Each number is 128 + 32 x the weight over its row's rms, rounded and kept within 0 to 255. Layers, rows and columns count from 0. Numbers have three digits each. The size before them is the row's rms in percent of the matrix's.

# layer 8 attention value, 128x160, rms 0.21, rows 83-127, columns 80-159
104:153102199104135170104109128101146144110190097144120104146183150150144115154116095122059136157136081124118131113114155099087131131185100165113104067128076165140169088123160101098135148155067117085125140150154179245128158145126127131107151165
097:119123160075097167189131144120100153127140132104170152088099101146096179101127149132095114073094134136148121185128137161115100115076033136134096144120164145148102140150158127127124096088144133098159104030128112126141158100074080080147149161
085:069119088133068108178139111109102070155074150105103152078104097098178187084139112148107102117134141114180118188127115122127131133150147162120160132132159150100123152102110127100120149147121107135100064109133147204098174161119109146124178185
090:148118180077116113111143158138125121071131117116112169124142105161185179126159135155117142135133179105119101130121082118116157145090105110132170149157147121140162161143155135056144123123122138131147117121139061067071150113122133103055128153
088:189128150151144126148072164112115177085131158104138106106148151192102136125150148107132045120163061168149125142111164189131109105126158149112136143181102209127117091103124089175120116134150155156102131122143140107115114138110120126132128106
086:091114150147121134180121129160131130207151133110076131154131118128192099107117123101119131084115104118169115116141114123160133131108158111088164071083152110125110114184089091167141142098135201162165166131127140089126099059097090128119136108
089:142158177094168073121135100104163144099138120129115173060176110134099171100161131114132157195118122091151144151123115142135168145170075100178165148107100093137048123173094182171190104188113138079138149068121126127100085145104147087168179121
088:102148132118127152208153065144111108174194161101180142108098112130087129118139214077154145108125187158139131077164105131132137176169157030126082142131135140127122144071150107113188131164078166145188109157127095121125160111121150115156138131
081:174104101128115100098115119120093187139141109123078120141088170125204151065167075118148111142098142195082068057133132150100125160184165147109094126147114131108100108130133168126127223095131126141078122181149145102153072084105104112147131072
086:131150167173044106169142136120148185176106111146121113194101126154138161083140156096138158103105163117128116150183140147105119077170071126085186119195133106132092198115148130148147143125088099176148104101093100127151066151192155130133135108
087:118072160159111139117120168150080092123177083107105153095142111182149093133056132139101127089127114105132096125147132116208105151111135139090112128186114143118130133119073122185105095122104127107137109181075158102167161113133151094108086117
096:133065102124131192133170076092141144181153140159137159141138081124132166177140105106114095131135093158172162130128112208080149152128117131098113157111142143142130113123158171157141197084084160106108111157205143149125069092170102164090107138
091:120093116116146157099177057158124121102100085142138144086134114134081136150163078111112135129153131196136151196152077152160113139152140137179162070091071070090085141125157115134098130066124101190162114142116175093078155112118067089138110123
091:138135107147101168066136162085110117097100116075141158077125121116112114156078081155194120152088118130104091192110084100186130127100140146155135140153158109128058142071133144119160108133109116108166156120120112128181124148126137148155137064
096:123103149146196153145145148119106146143143160096085128122119173136148100146089102078134131138135092170087139119147117100169122123149131114207128179128104063112110174117118128136096093183143131130130137160091085084153093198172099112091132105
098:169121098084085196186167080130179038057127098090155073096101143095183124149157136113168110147116176125062106129110099076173137182129070131184106112153060130134156112115197148159145114129133098158086096148061129146163127107131141141134117104
097:109129085072082181129081124105138149083177115169120099191137178135145112067146161120107136124151071199107111093090102140114100170156124088147116113127106131137143115092076136088073145111102110130162120086110149150148159115168170091126161051
089:090133148074138105097145104119190186153141142131153074147190069118097150106134154159155159121090097146117090127110184148108160166177122139154074105099102199131164123125153179180120096124059163064175091140136134135168109118067181112146093128
098:193123137164122133072117148115107158178132103149082135149159126200104132116172175149057149094137100140099135116094171127089078163128057111079122128158063108131142169168168111166074105187088118121125122135157162151104105135102116124124111140
089:093117110078091103113109174118099152111126139134144151080127056103131083171145104131109168126135121152124110081129139101145118062073119168179131080153174124147122198122139099110154170140159116104151112111149092114187154117125090140155087148
089:081090087142129078118103118120139125087075186136074113142076139103156145101179123149179121124090122118103139117156107157133160220125148044119095115137124126111126150106109089098142165131147139163125128113157132105122124080137181166176101095
092:177092093110135116119157130068190125073151112136238148144086164081091089134136065113181182105151067113087156144081168150156078075060133121145135121134142110163184078115115133175141143106111128141146127142092116136114102100109154109124102113
093:076170126173164170063073133121141148146090117107134176181124146125109112046099102118145109142184056083116132152130069136122092097146104163107113074086094131111163107104147108102094114125112105106102122098135143154072145175137103118135083105
100:147108117120153190184194087121117123117113174154142132125106114165097142047086176140113079117152101120166118173162146134186068126134115129118165142127103169139132104081118105188142113099081132063145153094122154145134143126171154093133088115
102:120125108100157101109091130143122113125169169068089144125103128167141080116138124175121096062074089144078144123156181125122138120144121152183111113199151165048123100117132113140158101237123094119107123142115178102115084154138132119158118107
102:134130147157102145121155147046161152156123195132170122170083147163082130141186144114153099120153100084105118125142140165148091226107081106083190134151097149136105141142126134126165138098079108153172107153110154079102158112053108142175110097
086:098089117114161113143037135127127146124097154154151151176176108165123087131161094136111089112147107181107133122116170066163083169139142126128079166127135165173118133109058136158164092107088131055102089122133151150149150110139116170105128092
094:105125132145042139105106107101029107145130211175189115181048191155160111097127109080118111119073162122088168172109127189096086162150127155096148132117163129140109122096090131136102097130156102173129157110093116127102118158121119131123127135
093:141126097101143127171165075102142130143105139160136166123134123156112141091099144088037113114160074131155099140133174149095114163119127141068114109129180136126125130117136109145189142053104125112168101092113134113077102144084139129126066106
098:102116134088090108073147091117133112166166135168136211098154091158162135121148133126112106125139152138119184064139078180127143160155140086106188086169115121110074116176096125114121116101115173131177126149066163129149176109158096146104077031
085:116091070166116174104094134074107088183119124162120102113054131132137123099150127073116118093108132110118139091097146134124130101117112156136148179184103151153085103153140163104182151158181066125113201057095145114094093119102147221157146130
094:094174125147086198097169116120141111087152188105094129141122120135116154116111160118087106114148096138064105174122131166087135160144083132118099137121147078135000135115071183119147087142125129132192085183118106144087181114128077104161112118
091:142133140163137132150137157047094104150104149185144122148095133075112143126126115141164088133137140090104147147121139140142109107082122110119172111166131137186143090158172152182192106085171146162112086146133200165127146142192151145138176134
091:105104167068106100098135098122130103136141121115114148149158090138133137079117133227089130152145134135125156104171074097138139132179145117076081156075182167080107100135195184109100147140110158113133143114149101119143110110170083117094125126
096:125136193089156121150082161179082117114115127098110124137080201143154135139115141126153104099175196092115114124151135131187138156174096178091172137111167128112168123103143107133087094137112088115084159147136156091121136162099175144097139189
087:121129126089105124072103144194132165113135065088101071145121114145102106117172132142113126128136110149163149067123094113135134123079120167129098149144154147122175148057116120153138113205119108103090075120165175151093160208117144131105080194
099:110168122122087089116138169121179133110123073140090100110171064151171138146148125164132138062141106114185124104175020139118163108163174108160147175111113110146138168166167167129122148115153145130057165098161130143131113124051113162150094125
093:110084099078136197169101095084077113099150112131081102138186108126112083104144163137127121123122110183140127161103111087142136079148175134146132172112077136130098115125172130113147129084179147116160169130114133136144102100158096078117104157
089:159051125183209163122118145134113146087214135154165143103143058133127145105137139148172180148145074140166142148142119094131098152142096093143120173097112130154088147170158174103135156156089161155114130122071151115137161153117086140133101049
090:132114068043109147168128150115160132161154090187183161144114153103179119118155130116114159139086151098117149088142158141104141174074149137133161155149117117188118111189150121133124149136068053126129153142183090106165154120143165122145184113
088:115093102126072181123151126124086129122140175140091146095168096134109175129154118081147120055120155042170145153111106182133159080148117125168186127098183136128103061131101114190139210115124132102132138138132148115120108116161109174143126083
085:187115179144126099086098114159143110139137154105113071115170111152091134173106083117185053148175116120153170052135108132067109099124138101147125123121138137030127170150118090163155101181088108148089108138127047181135127138128135126105141149
091:098144174148154163146123150144100169093076127124094088152079093169167141034100108135063200110171161078127098156115131174146188158165158125121126076116145108120135152170096106067118152117191088037142101097167130133110133152095112136127115135
088:118136153094099140092143106152118151029127140192145134136159093144132126116124128101122149145154153099160073211154082145088100166096107187091184078074098099130130138098146170104165130105090087131079157125191128200148134112102108099091127142
082:103138104152110060109221170186089117147149125118091139057067142110114108140095099120134095170122117127118152132145077136062123138098134170187224138149125079148122185114150066128135113093144083128142140140127121089131138129115160125170196143
# layer 8 attention output (transposed), 128x160, rms 0.341, rows 83-127, columns 80-159
110:094157106112126124134122147093121085087099120121082107162139165087092134121137037144118091139136100063087140167082134150111098150120152131110254140137135130146099122079178159114132117116105103093150103158157159110170134121114163107156101095
098:077098106114154064105109075122115151110124104124139139127090116095056124148100194083053120114043141133153129136107076158187130107072115115136150140147142138087133184075139102128150147117130087148160154083070157119079068125118132134085168086
089:143162080092077151058152121174133086123108109154128165087100126134181128182100160133121145168110120105113155112139149107117134129064156156173030097123062169134056120120109156137119079088144115150090127100136133141113123077150126131100165161
096:150122131120109131170138102124109139153168141219138126156122150152128133126083108159132070109136142126180055102141056093178083153162121143090102114118141131119158136120087135084137073138043161096137118132140092062114115098136137105103141126
091:212141093128180113100105177088136122124128112121100096190130168120154067154126099135137078099116101151097130133173075174171141049115101160125147133128121128101124110175153072124161074073183141135179096139110067144081078176069119113108138141
091:130116090154170093164112129113126115118101143122106140108137100131101034081186129091106128060161148148163147112069106118149146137134074095082113133114088060157157117170124073122106180084129129161121106083125102136066156117113168126188114144
093:073100111136142095141124095095110132192167100117089147149136148141123131135161152158163089135088169153098148134110139128121136127123126102117177109190172147107077111074140159114123074159075143169162146122101116060134148153157071067101149146
089:055140160118193147137114076143130105135132148101139151123076110101116117113158170085136131141154138118172163087117092193162097118098100097130090145141090057150112177122102095130184133130140205115154129161174086182130103122103102141161138191
082:103156093121133149109142104200102132047124123158161145165134167120150154145131125100118100100160127195028137135138096160095114147212104114119146181159155118116091142201100096099096089099110103133182125105117080153094123103045166164158091136
091:172080118140151119134130135094112120158161130172141141101099135108167152093161134103110132131093125095150116080105134155096062116131125085130083091147117158140093110189107075183082195168142095153168126116119102106079129145126094173151163166
094:147155187108130158131119140200149178130164140103103186055125092139143093111152156119129100116142076091110148150122094182147152167136120138150167226107097109132129129089149119135174101070141128144107108146177131160094123126146163166146096137
098:094067123135130096121099132104100154074128168106077116124119112155160140145087131119117127086109061137137131155063159120090104152125139100129094165111134107159206082028185155200115177166106116108145125134136021076136092120106139146138091130
095:142036116169089118060193116132109124176162131085133109052132116120136095129127113115091087171140175095143123160146103110117133164120136112083070098099101108079093185136147156097162098128127088055142090193127104121119144115140165074178122111
094:110168159161064134146160098104135150135137141092127114125112113058150155121105112168179171125125097133148131144125090113180102139109096113130143083137136164127067197094146151151133191061127062187109108112121051187125094130136100084115140132
096:079145133102108175095172126115125096136166122122116117105116073108130138137151084126191166152168174125099147107181100133107122082162117081070165193127097101160069194164174141146160071137134143100093136135069132123116120099148203128164165111
100:157145092108137129146169108156172175111122121068119116062088140110108195119128196193136138136155125122153144133120164167152106104141126167143113149158120110087130188103139099103076131138115130160121121176080145119123114151116107092166051177
099:175114109135170134121120121178103135125122161101111157131104116073112107108131118104110156156116137143158108126113135151112126135175097139112185119127129048102116105118170084084118109141175143167128099136136087201048145112093143162172155075
097:089123130090153143131147099126133122109177114128098129145188195144124125144132091090113088080164119082148127111131202129133126137172113129095073125121089120095112112103164106139101155150157132136167161184129106101192162178172108153159101128
101:155113152109137161066158140067104127141114119108107181127182059154153105127154165115086132104162158114109104122114176219073113139147120123130129139140123141130147177123199115126104091154083156183168084135051181049107170184091137107129124122
091:127147097150130143121120069154108108106179114121157130137129101082105202149061104116162060154112089129108118139142110136121149151097190127140098103135127157154142179168089143123107131148124115125073140150163173089111187110155186162140188123
093:075129095145119090175132123129144106127151102146146082139121126137117133155142124160107136091119093200093105090134116097145133138151158152108035105110066089152169170140105109050127117162111094108086101114141072149100106126119069105071131087
093:131130142147172087088098154083154177125151206074107086117098144145134172079138093149167114147068102134121179158169192085119132165063153139138099144184103169100109137120087165108089131140088087128126125105168100167154081158114141139157061124
098:131127157107162119140156126094127125061061172038094098144120176114122169135124105135143149095128134128131076199121134107123117150151137098101120074103139067070110106137171162110085114151165136123117171064144125088140138124175132115146071113
104:132076138098132129140160124097162143147089131039072136097100138049089118097121181098159121136126123145095141166134192116090119081102118114171118147152048139124099073149144156132184112083166114173115141170145128144102149166119117146143096082
098:171143105098149172134163153073106106121122125090077174142083107117112056164139074176103061113128150143083107090131090132141159110122132121127097127149105124187070214159115109133160083108187130114169151161107157111124121125150098115190120124
104:117135133147139107114141110048129158144163141100131167100087158132134155102184088159141107111109141102170148107146143129074041165132095121106132131113095133114146186132134153088142114145105097140121083120167136157051127163103077169153138090
090:166125187079112153138098121104135131101155133128095108142146168149100041177136100110124116164188126078129144160140134183179138149125087122066116120106163152135139116143081133133132094104168082182210128094124158198120069136115173164134116114
096:159069137143136066059142142114141095129140118112090159097140144092163083127113109149075156134093142119067145111138072125081141047141149091187083125166144195100088173157137147136138106159107141117132124131163120103108105172109120167169132139
093:161119109114130092138123158123179169112142173097053105117136185138082074089099177118123137104143124103157174101147151075081141080069164093151147131167121102133097103101164128162136132117148098148196138110143144090147179154133120153182157115
101:101106102065091098136129116130102111182155156151120176091138113113139127126115149119115139111157092111135155131118132151103100122176101071101220088130151095140121174128132113135131153104120139112105137157149160161154138191114114166184148124
092:110146113157100113129152113166120114126132172096144165110136115174094134142121177144135066094111134152115113087145117152101137126118108132144055084124167151196109138157141126106074203125103111123147052055128187108084116174130116171159167125
097:147107145092177127114111108086125189095166127098076162140177100127078110123121149077069104147167132119137143145138133136162111120131122111145186145145091089124093153181119112151210110176104037117175135111134092089060107120152104178137172119
091:114121154129116131105149140113194145097115133157106145119092160146170091114120104177128140109111156117132169089092157161103081123062145138125107136136103188074136132177126125076099178131077159134131105091185177077164099186120073143121167113
092:139155090122142153122141062057098073091151129162100114090119134094159118135115123140161141151182087140191076111134171107152165133193109099118178124085117202084102097095101193168149107116162134133175148142120116132161095121123167151144125095
097:162142173064159120118167126191124111130109107170135129098108160148192108069163184100168090107115182118108121100169093140100146110102098117131159145104092172139177128104158147123107100133091181130121095152119140141113092079140030150141092088
089:130157154089178103131125130171120104140118143149144130099140043210139086180122141119147144094113154106089101110142082122115105168115167152165213092130175165178085094109123134111133102169171109104152133177095146130104117123143118147161072070
103:113084148121146104128188150146140103167147115109184123140143083157138166112102114161102093067137107148157067146112071122085110170168118167093100097070152111091122116135188158167089100129127138131071117104180113129144142056134126083189124148
096:119084101148148146116141112091130168105148107113093105173144079170124191175119087139132153096157133164106140153136169086148204160065110161109172127110148104111122145146151113135095104033203127155076109122169129132059121142165126099138113173
090:099102097177088160163133133114163145125108173123114171043087097144128139178148111125127144113129077104149166154151179114171102149173098109072095158100089106151079123108126151099126133177101125105165149150119122215132167156175198124122092144
095:159114048125098143129105112199106183114167093094155131133117171145126140141120114107097100079070148108138106126125158179096089141131129112135150123110116126143157105151043124161111124174118169121142156120162075105136128093097127151090142127
089:116113140127108127127115135142116111154099162074086133077149172146173159082091167170117096075102064134101122181091079107143126133141140098135143072105060134139075162106154090165088222093057057114165113152157095127093142147136110170115065159
089:078133130132166142170116138073095104140115071152153065080155130092157108182084145137105151150177122120119103106112087154138076090138141172156131161128083213184108124111177150154118092114109156123050102096126146156122125099152148098158142163
094:176080114147128141214120118146117078126138131123074161150126086151102106140118133096161189055058174105108129128146139061133148162095110232086129118124153148104133144111103117074146203168120114147168126154134142091087155080089139128103208116
090:091069112174105119117149128113131098105068108081116139151141164128093122110117109134107102129163107157162127182103135133171125135175154190088166107099109138090174175047114176163108079181078099127141135155158044067144137068160132090172154133
089:107128081141099104131141160166100145185116126111161121108099094129195135092142110187109090120155112075176172100213103103130074114089130089089127134172147096135099216173096206128155155180126116109101106114134144170126154122106159122085199077
# layer 8 MLP gate, 384x160, rms 0.276, rows 0-27, columns 80-159
094:121105166076155096126097135131146165150092152120150099093127110070151110147071121181183081103135123095107193138140095106096166102207107074114186125071156047131137125128066079106104153109107097151156142111161138130146151158114116047094165101
106:191132148123139172106105139154147089144127152099164142103149116097151183133109105112152139104138104146121138165145145097181094120066128136109110182186138063145129157140125197113117066125150119103074132146069082141159147114092136125117121114
098:142092162125094148162110131134179119192158148163162099139075145128073141101129065104181178105099143083148108142163119061137143146118167061126098115183117050074120132113103128069122168171069148136145113098187129087128184134105133091127119106
102:125084128041152104114162182179190159112122115147107110072146181098065060085140102097096172144101141132149108126080104127146155080222167127150132131136121120165117105081124124151120128094144142103136189126168119074161128119144173104132147143
106:136138137112142112182142133182153134117113185112141159138095134141140132134118061116121091157078133048108174127081057090175131110130142149092119102176130115193152164117111143167109176107141178161140108078104116125197062113116048127075111085
101:131163146178120183089073188132179101094112127146093121128173094127105167126144113148116059074172184113112130129160170103149116119176176143030146179136091124119139105127163073170104125069114132123107129158178151085105126164178114181110145110
097:101133154095174087117215095117117140159126136140151183099093132091132090151126098132057114141137133110147136145106141127128167084116150146174155128109128113095153124194105154116141199120075136128128148163124123139107126131115142155196136150
099:121146129147127142129094117081120127133120125066174172188179138176120116165159158128150093138183154164194150112138082141128129111145059084120139145135096158080119154166134150108151175166167124155131102142142171191093129151167110196112074086
100:171138124107101081122116065124123173124190139111105122120086117117148114095098085109124127124000165118111131182150120146205118179136080086137121121177116116122176100093126159190153142118070070196099127120131153123151100152136102123125134110
102:108103088114090052215126136116155162154101140166145139093154096100094078078143057133119133145182157217094124118091107158151130131172144095120114140119151109145116153192102134184095146125093182143106137123125168119129152186118102179081141114
103:093131156097129142173139129134136159118109130156147177154093121105127096094081154163145046087131087098166142201055115160133139130088129135031086129100102185136172091137077094081160135119144147130082090104104169127103110160068152151107091162
103:124090106097151130113104143135128159126135139153146103127073161191134108135127141116127143161109085090097183132137128105175133094136154103131172118151128167084094117118172168116109109119118103101111099118124177146149097114133106108142152174
106:190133144147096062132142148076134147126110116080140145204116167104113158108151119132132154120109131103157088154126128074127123150128162102143155138133093099144123182102116141104139116089091168122131132073175162118071115138167152183107145176
104:112086077128089091116115119128127126094166136130135147043139168105152070158152074173084114108150139132155097129155070088173122103121127141117134148138110121130139158116142065138100154117162165141131067133051145154170159116148134165168170096
100:166141169162150124120078209137082161095164067104105111130086104153106094134146108120206185134138179134084154120115167108105109130121112075151122123072097146098112090111111163148156145116119154113082090082141146172078089131172091126136075111
098:168099149179193121168079123147116157120104096137169120125155153162148061120081134111150145130146142136147083134128079161181103048103131142117081143101176153075157138122149154136088123112110126058062107143150101101163107116114181173173114093
097:140132158114113171049193162082094153133102132026111161089098148134114166102098147087065190154140150136170153109097153133117113099151142153128103139083099087120113117103138141104089164130108163116116107145087124116134152145127142127095120094
105:097127126124156086139100101102143133055136126139098204136117108088153137120125142138154117133093125186117196145133137163126170182097146126145076139086109115148070145098095132188085133082106124079143108141116151134126111142164107100128068124
098:173127167059063119072149119105127106149097135114123118125077154168134137143090164153098089108133190099120124130101134116159142134149131125138130127123119094156189144074179155121106157114126143115132097123166104103143122126013177145079120126
102:206089139187116207141165141138137107135120116161179145188176113152100124146120093111144105155145123145092154139169166089127128117122073126180117144136183094094140183111175116119114141096073123149098080127157161095127146085135131119142144165
095:140123115166168166147136104073152128137066142151116176081127112078100109120120142139146111163122083121116135095076088069080124076075201107096101060126119140109123125131071122109104079157130157139116122119094120189113136120064092167118103091
106:101147108100146126140179163142148081154154166140127160151154104122152125057133134095131134093164109154140221067165090126192081113099151181139072162141143122103109108124110122123141181153172102126142132090119134073076074118103128140096100149
109:120082089115111132071139122145127121141132100145137116094089135133193063135151102104147195159100145136071176094132082142147118117160120119173111120158089023139117092149113130131110095100115171127082167057130167028165152110117125182103169123
109:198124118085158079075111130128087126132189121131055114126123109124135132106159076124152165055104109118094166152105110169091113119149056118148026134150142121136131148113114115112142118129145140111109103130140133131098191091119165152151128100
098:105120145094161096142145162140179110160064096161132108134121155157101147141123117134127117147172150120091145204166091142132204150118125129099093175084080154169122155136181139120075154110128165097163096167126141068137196120136127115169106088
102:172125106158121108146132109134069120209130170169137172174121051135139151055103108119120110143117142115163168123124114101154184129116150106174126162104172167124158192130088139078140188083144146150134164121140118082130095124089087056106117132
103:172157110096071104165069158166114150100093103103142102112142071132131088081112089108171124099186147095135128108135141084142161124101140068122101090080153131113147124102096145095098126141189144101161087121111110073147135125155110114093144246
103:127114101177077123119116125135131108156142132127179166144119167138143158125068156117064161107132069108126149203141127137082147152160087177153097097192133141138134138147042137155110140149094100095177139115133162103125103122098090149159151165
# layer 8 MLP up, 384x160, rms 0.271, rows 0-27, columns 80-159
102:145146131127123117135128136097093088154186083113092086174102127079135134065139128166157130131125136179063127128081115087102103077145144114086101159140193115070153138088120138166169136110111166154081115127142153112087162114123098151170153125
101:081124182180134190121113080125104148164095101138126176151187127100113066186130153097153088123115160166061125166119144118141075147146166146138121098081144112130145122111080093195180097145117125124180139165176110115067061136122158106122087119
094:109137136143156103138126191111180088113101145129133113134174155101151112064123109143174131150122158128133186130078101102144155218099133130167182122129115158126166103089158182182147082100080067115133091107176187164156133149110166088138136062
105:125145083177077099133182146126109082124085180153107111137176162176082084137112098105114180161117156084128144138086124137126108116149153158153124078191074175084155119133158143148166152103181111098119122134148091197169124099125127145142102181
098:085151123119091111098125167125191155170112167172068134109160024130140159142208084076119156157106160114080163083127181132122098160168093127150103105119090157161150176130134134164120148176137128119128153110143142156099134200088069080119154075
095:105131128160173124151130138097133095097127118084135160131107174132104116170143151140175096080160078095129145153139127125145147136161119103085101071162156109126063116146098088091173080174146086140118129106150166060041074165115126115138130092
099:120128140141098100149135170161096130135140098064170105110076129111101092154184135104191090149075129116127151154159146111154152134109110115138090150140113113065171121107086125114116195152154067140108147163040132114099145152188115085145126113
093:168158121136095142141070072123135175171101160156134172138119114106126146124127190125138110139090124149124168167113121147106144137191098138163092112143114098094100109186104092115138101128186127161107132170088172168078133074170139089134057127
100:121153117134105102131017132127147111172138116123099183139158152063075171162146145192153126116096190102193114146156086116139086086070090133132128108141097143174138048196139138102156136108156170065126078154143153170160152163141154165104111070
096:152126098098076117102060120180094109070112141126083134149160150088107155109141133147138116080101136127117163086113091102177118063135118149101111113091108146147180103143151116112155143148116155184096152145051111135113131103195120086160064113
100:129134128113069093119167161136133090095108140117118136113125092107149136106114100105138067104119113069168181159134040135129172203112108128133062126120081131165197025139072152158148160173127090105173137079162144112142095137146144114122089137
107:149088105105112065125142169210154160149128119124131101063106186135169147104101128130107173133098136107118093109110121054111150108075085191135071142139067196112114149127127129155150067173126149126136115166110108155127148182116170092141091138
097:112120096085198102112017095123107123142132136073098151128104077038146095167112125131141128150131094162113160122126139121081125162122099099083133139116129162121115169112167153058131222121172107091188117128078122188088104119042094129123122148
101:084145134105116141134097106148096111049139104102089195089100130207146121116126078128139150171114100112087162114111084128106076122163163163133127111111067139112115119183151093133180131141132139194075104108110155168132142126143135131112137119
097:088152158125155127155165134066118095098080147186089128085131151121104165095132137150068095180155121110167147149140140157108099149126091101186111158134133185139148103166065123130094104100129081134133124150114134085097149107075088126142071135
097:111148100099133154137077166176070094119156122161085143151112098113141083166181137213127133161167151098108141118077168100175167159094140097085112097144123157139092177127092131076127145173153144169094129070120184133102162115165156121098172077
100:096115147154152129153155174121137148198167131109161137070154117163103070122138129091071144104104108103146177134153170140101116121100132127105125119100125138065141130106131112169139174218164117094108162088102140098070130114090215105120073131
095:123182093140092133130190101117124133118119142142054105160165161198140204131117133125143105096137153116166139089113114148141139087214147137107145128123116137170114118053111172162151140074166158129189119115115169114142096089130107107089178125
107:099115120129160185137186088116139104124097135149094091124087144097172173092135134097104116172099157151148131131150135114162161117114081098082050151144059140162091160157091097070133129095052137116150088142152142167132124129118112058130170151
100:133074104176148132080103127172088126151133116137127057119105110139103128100157149188120138151159084140154160149121105150118111129099111093166087156132172057139140154100126123060122150161114135184157147080127141107098109156112073088095099118
101:140129123136066072163130139173101124059171118128075072116146075078109133169181134135121137162181158119107142195147095110129133115153157134139115126156134105161104106126176172141116080113142097061145105131115120159154129117084096095146137112
112:186176161157122147120156112102097159107151108132150160098137107214140126100126100132159073136132159122156122162098103112066115092150093086143190137190070148151140060091108111134125137145180088123061108091131146178100153102104070176183070116
103:116120179151104132144153114114141164107143127185206126140127143129169163092164127085086168121156109148091115081185116108085129122157117177161085065098117134159151128137118099179162174139116167129129091147134171090189133094077119154168195124
106:085170083131127151114131158109081101130187146123127137159093111190133186082080156148136096117166137102164145094125162158162114097138117133108125141110162138179120100139081102101069100122145099119037127154135119126103149087067163085118128161
101:150151171133117149134153119129103181124067124138154165091107145118125114069128176159136182121118183112135095125131166105083164106158106113151165149117123138125164176132090068132135129099103075144200116155166088113178124021081143113093113128
100:169147184166114118172064127185124139182192127172138075103189144134145109105141146078070167073123107170155139108093169154105126116199144144126143140119086118177089102097119100148124180096199158102144152073109092099114093126138114160188133126
099:124145084174132123199106111118135142138123062164133167114093117130089079090142138123133098118054160105191123156138131145152156110153125181169127114165106131128147107187049132078129140121168107079099041198121143148134108201137091137147131095
104:133132096122149066144069102106091151101177142144190144156159132106146108157165143149076065156147121150084159115106089098154158111117063099111088161104166089102108112114092076141166186131140090116102107102143164181106091111178123097119083155
# layer 8 MLP down (transposed), 384x160, rms 0.172, rows 0-26, columns 80-159
093:110142068156153105146128144123149158070167176167188156088121102135087147163069121149123108139140167132170150121091179110125139167151144095142090102129115135160101067139109153109156124143162109144133137141155109067171109141118097151125120138
103:206151144164094143098150109121053148140123132082142157135095107083153146129124101156133107096107098132125140074125124139110100125156183090053104161117105122122085103121058159164146095101134159137175190136164151187124054142097106136116142161
098:189106130106102089089099117113094131159136129150131121154141127154070118129106150127147128133088133120140151125114169106153158144136130108137171122181113102039119088098151130104129149131086159220117114119137067174095168120155135166076166116
106:192056159123119129147143108195171163127142127164067086155110125168136113144159127094123129102147084160192066137121105115121134102153100078135189088177135114108188121095096113128109101167098139144103144113143139100121161142113064102132151155
101:118170115143122136149133139121128123213101155117109097133144124078111231118146124141162066170154083155104146143149142130160104153111168107140164097176100127159103118099115154162148102198099134113151122117172100116175156125115198119072126105
100:073127149110129107093089117101138084078114111157124186065109154114100140116158124138117086096085154108079132100126136149168162104181108115115132137144105164159157115117124148114137118189156108109116075083075152065143125183156082104167094117
101:123176130139086133091188179166168118150090144162082107168179146112149135152093128151103152119198103142126114172144110159168166139108157134141084118103154127163127194143087099151138120152141151107071133173141121110187128119117112079174153126
097:110167133121128182081126125153139124156138088130144143113120146121118131128144101112136142158108181199127130144141087089074143188165127115089123147187089099056137121107170182053117157150148100104161144119188150117125180148126194084129095186
097:096127125102123129111160152111145140073138131172108087136137120123164198104116164139132091087052082117141105164096128106168166148153062117097184129171091041130182090109175151115115128138119127151144071052143151185084100085202150138153140086
103:164068197035109101202127133100094136041147122129087167140131116125141143130099147132119162154068151157156076067116110119195132115089169164138028109120139115167139150112142115097132142177105140109143113138110132160130140143121102139143154196
104:118172109056157168062095095115186065138115059108142116090097099089149133120159127118087068094118146124071120140162104137122148165114120135139173166149113152134091146171161111123060174067122143100137118164147139149075194149144109107178113083
116:171129149082144090125135121049101156098104120114140112160172099079070146148107146130143042148130192114169106144080147167135138161108119113137099086132134093139152118147131086157151184167112156124081110107177132084105091112124096161158183103
107:132172113130160138122134105074089123120160127075151125121088164087105126100116135135140155179134146161161105169126091135109078081150107112095052094139188103108080115114084105155062080108028047167155129156152150204133118097176177181110117093
095:121145098102088083097118175138156161154158130088074123121141156097123134145150115088121065122121199116170117159096155099153165139162163070151098176157169118144076074108154148125075132192109172105122128146147094074114127162072099086095102130
097:147096120127148134042155127128145130096100117127112199115190128111121161096118173120110167153076133117056036163091062078112103160098144111142146153112112069142073079106149125098163140118187113071131108077148133077114095110132153097126161159
102:066065147087114111102078137162156173137124143089180101101111155102076120095127145124132125096060091134139141139098159127112123131134174190208017115130136049124105161142143151182109163113111095108118142121133070182132101158110101099100111120
094:148129102146183150139096055142126083137113129158181153187119148102171163063106093127108080141132148191143135221163110072187119154112080147111199176174109121117146143097107086093150060110126131115140141122148152100165095092118143186126099143
101:123125093116098132114090159102138059117161149097135107109139141108132146149080130125124168150150210177091120161101132137107112114155113101071115114144173183122130119182076129136207144115170130125179123049135174115082088158138126130136096162
104:138133076101126124182132106159113167149121123080084119090091088092116109149147140176171160110149089161134168113172089103058092106151156124122087165093164155111089125159157094158170149105148121144129167063110149124091106193158133124129144108
099:119104091126131114124124151150110119144113097054105098153113132144075132182088100098132189169106168102135094112175115134121200122228079131141167153121118095134112143089094097124150114111165157097135187161106101083112130143152175152157213081
093:114064134135144084112144153146099166110129147129125114088096134070118170147067158150142090136157121159090084072130119166140106152122147137069169129116111201168121142120129107088134175096109160102142166123157158135137114137072150131147106132
102:119090123140091110148105137108111130160059145109119135087095101135140086137086128042167086102066186125145029067156179130137152099119120125128108125171146137131214178136145144086152153090137118135169153149116159107137102102124083115093123112
097:166069186120119094114106087134146133122088130089151134160134135126158086123159102159105121149079175160150151119103178119147111134160106222104097144128100126090120127090106125149154079143174105168116172124129095136103126109187184146087131139
100:175092081133120133133059173061090127086121133090123095144150086073093086186077098123086146098104123098159158212139116188128152140091092154112118123143152115129122180082169180120129127131130086173160141075063114098147114102126143119114173122
100:139123165168148134158167106132152108126202118116106144078140130137122188125076196096123136190160145116051141102161121115164107139128120183149159140068108152107081107153131147102081110053170138153189099116135111160164120160121116133128148142
099:077156174132142127131158125084133133155118121151159121161128130099128101112156160155146111159074092184148107122132139124162165125137089107104120144175084079112105072093129126135145119108104083146089178148182170178174093107122116085141121100
098:081156088142072122165082127153116124146135143149141147119101145105113138100122147124123174168174133109190112162088135101189114119108112172127106070097104127168132192105134166111123102099132112099190145131071111131063119085109109082177102156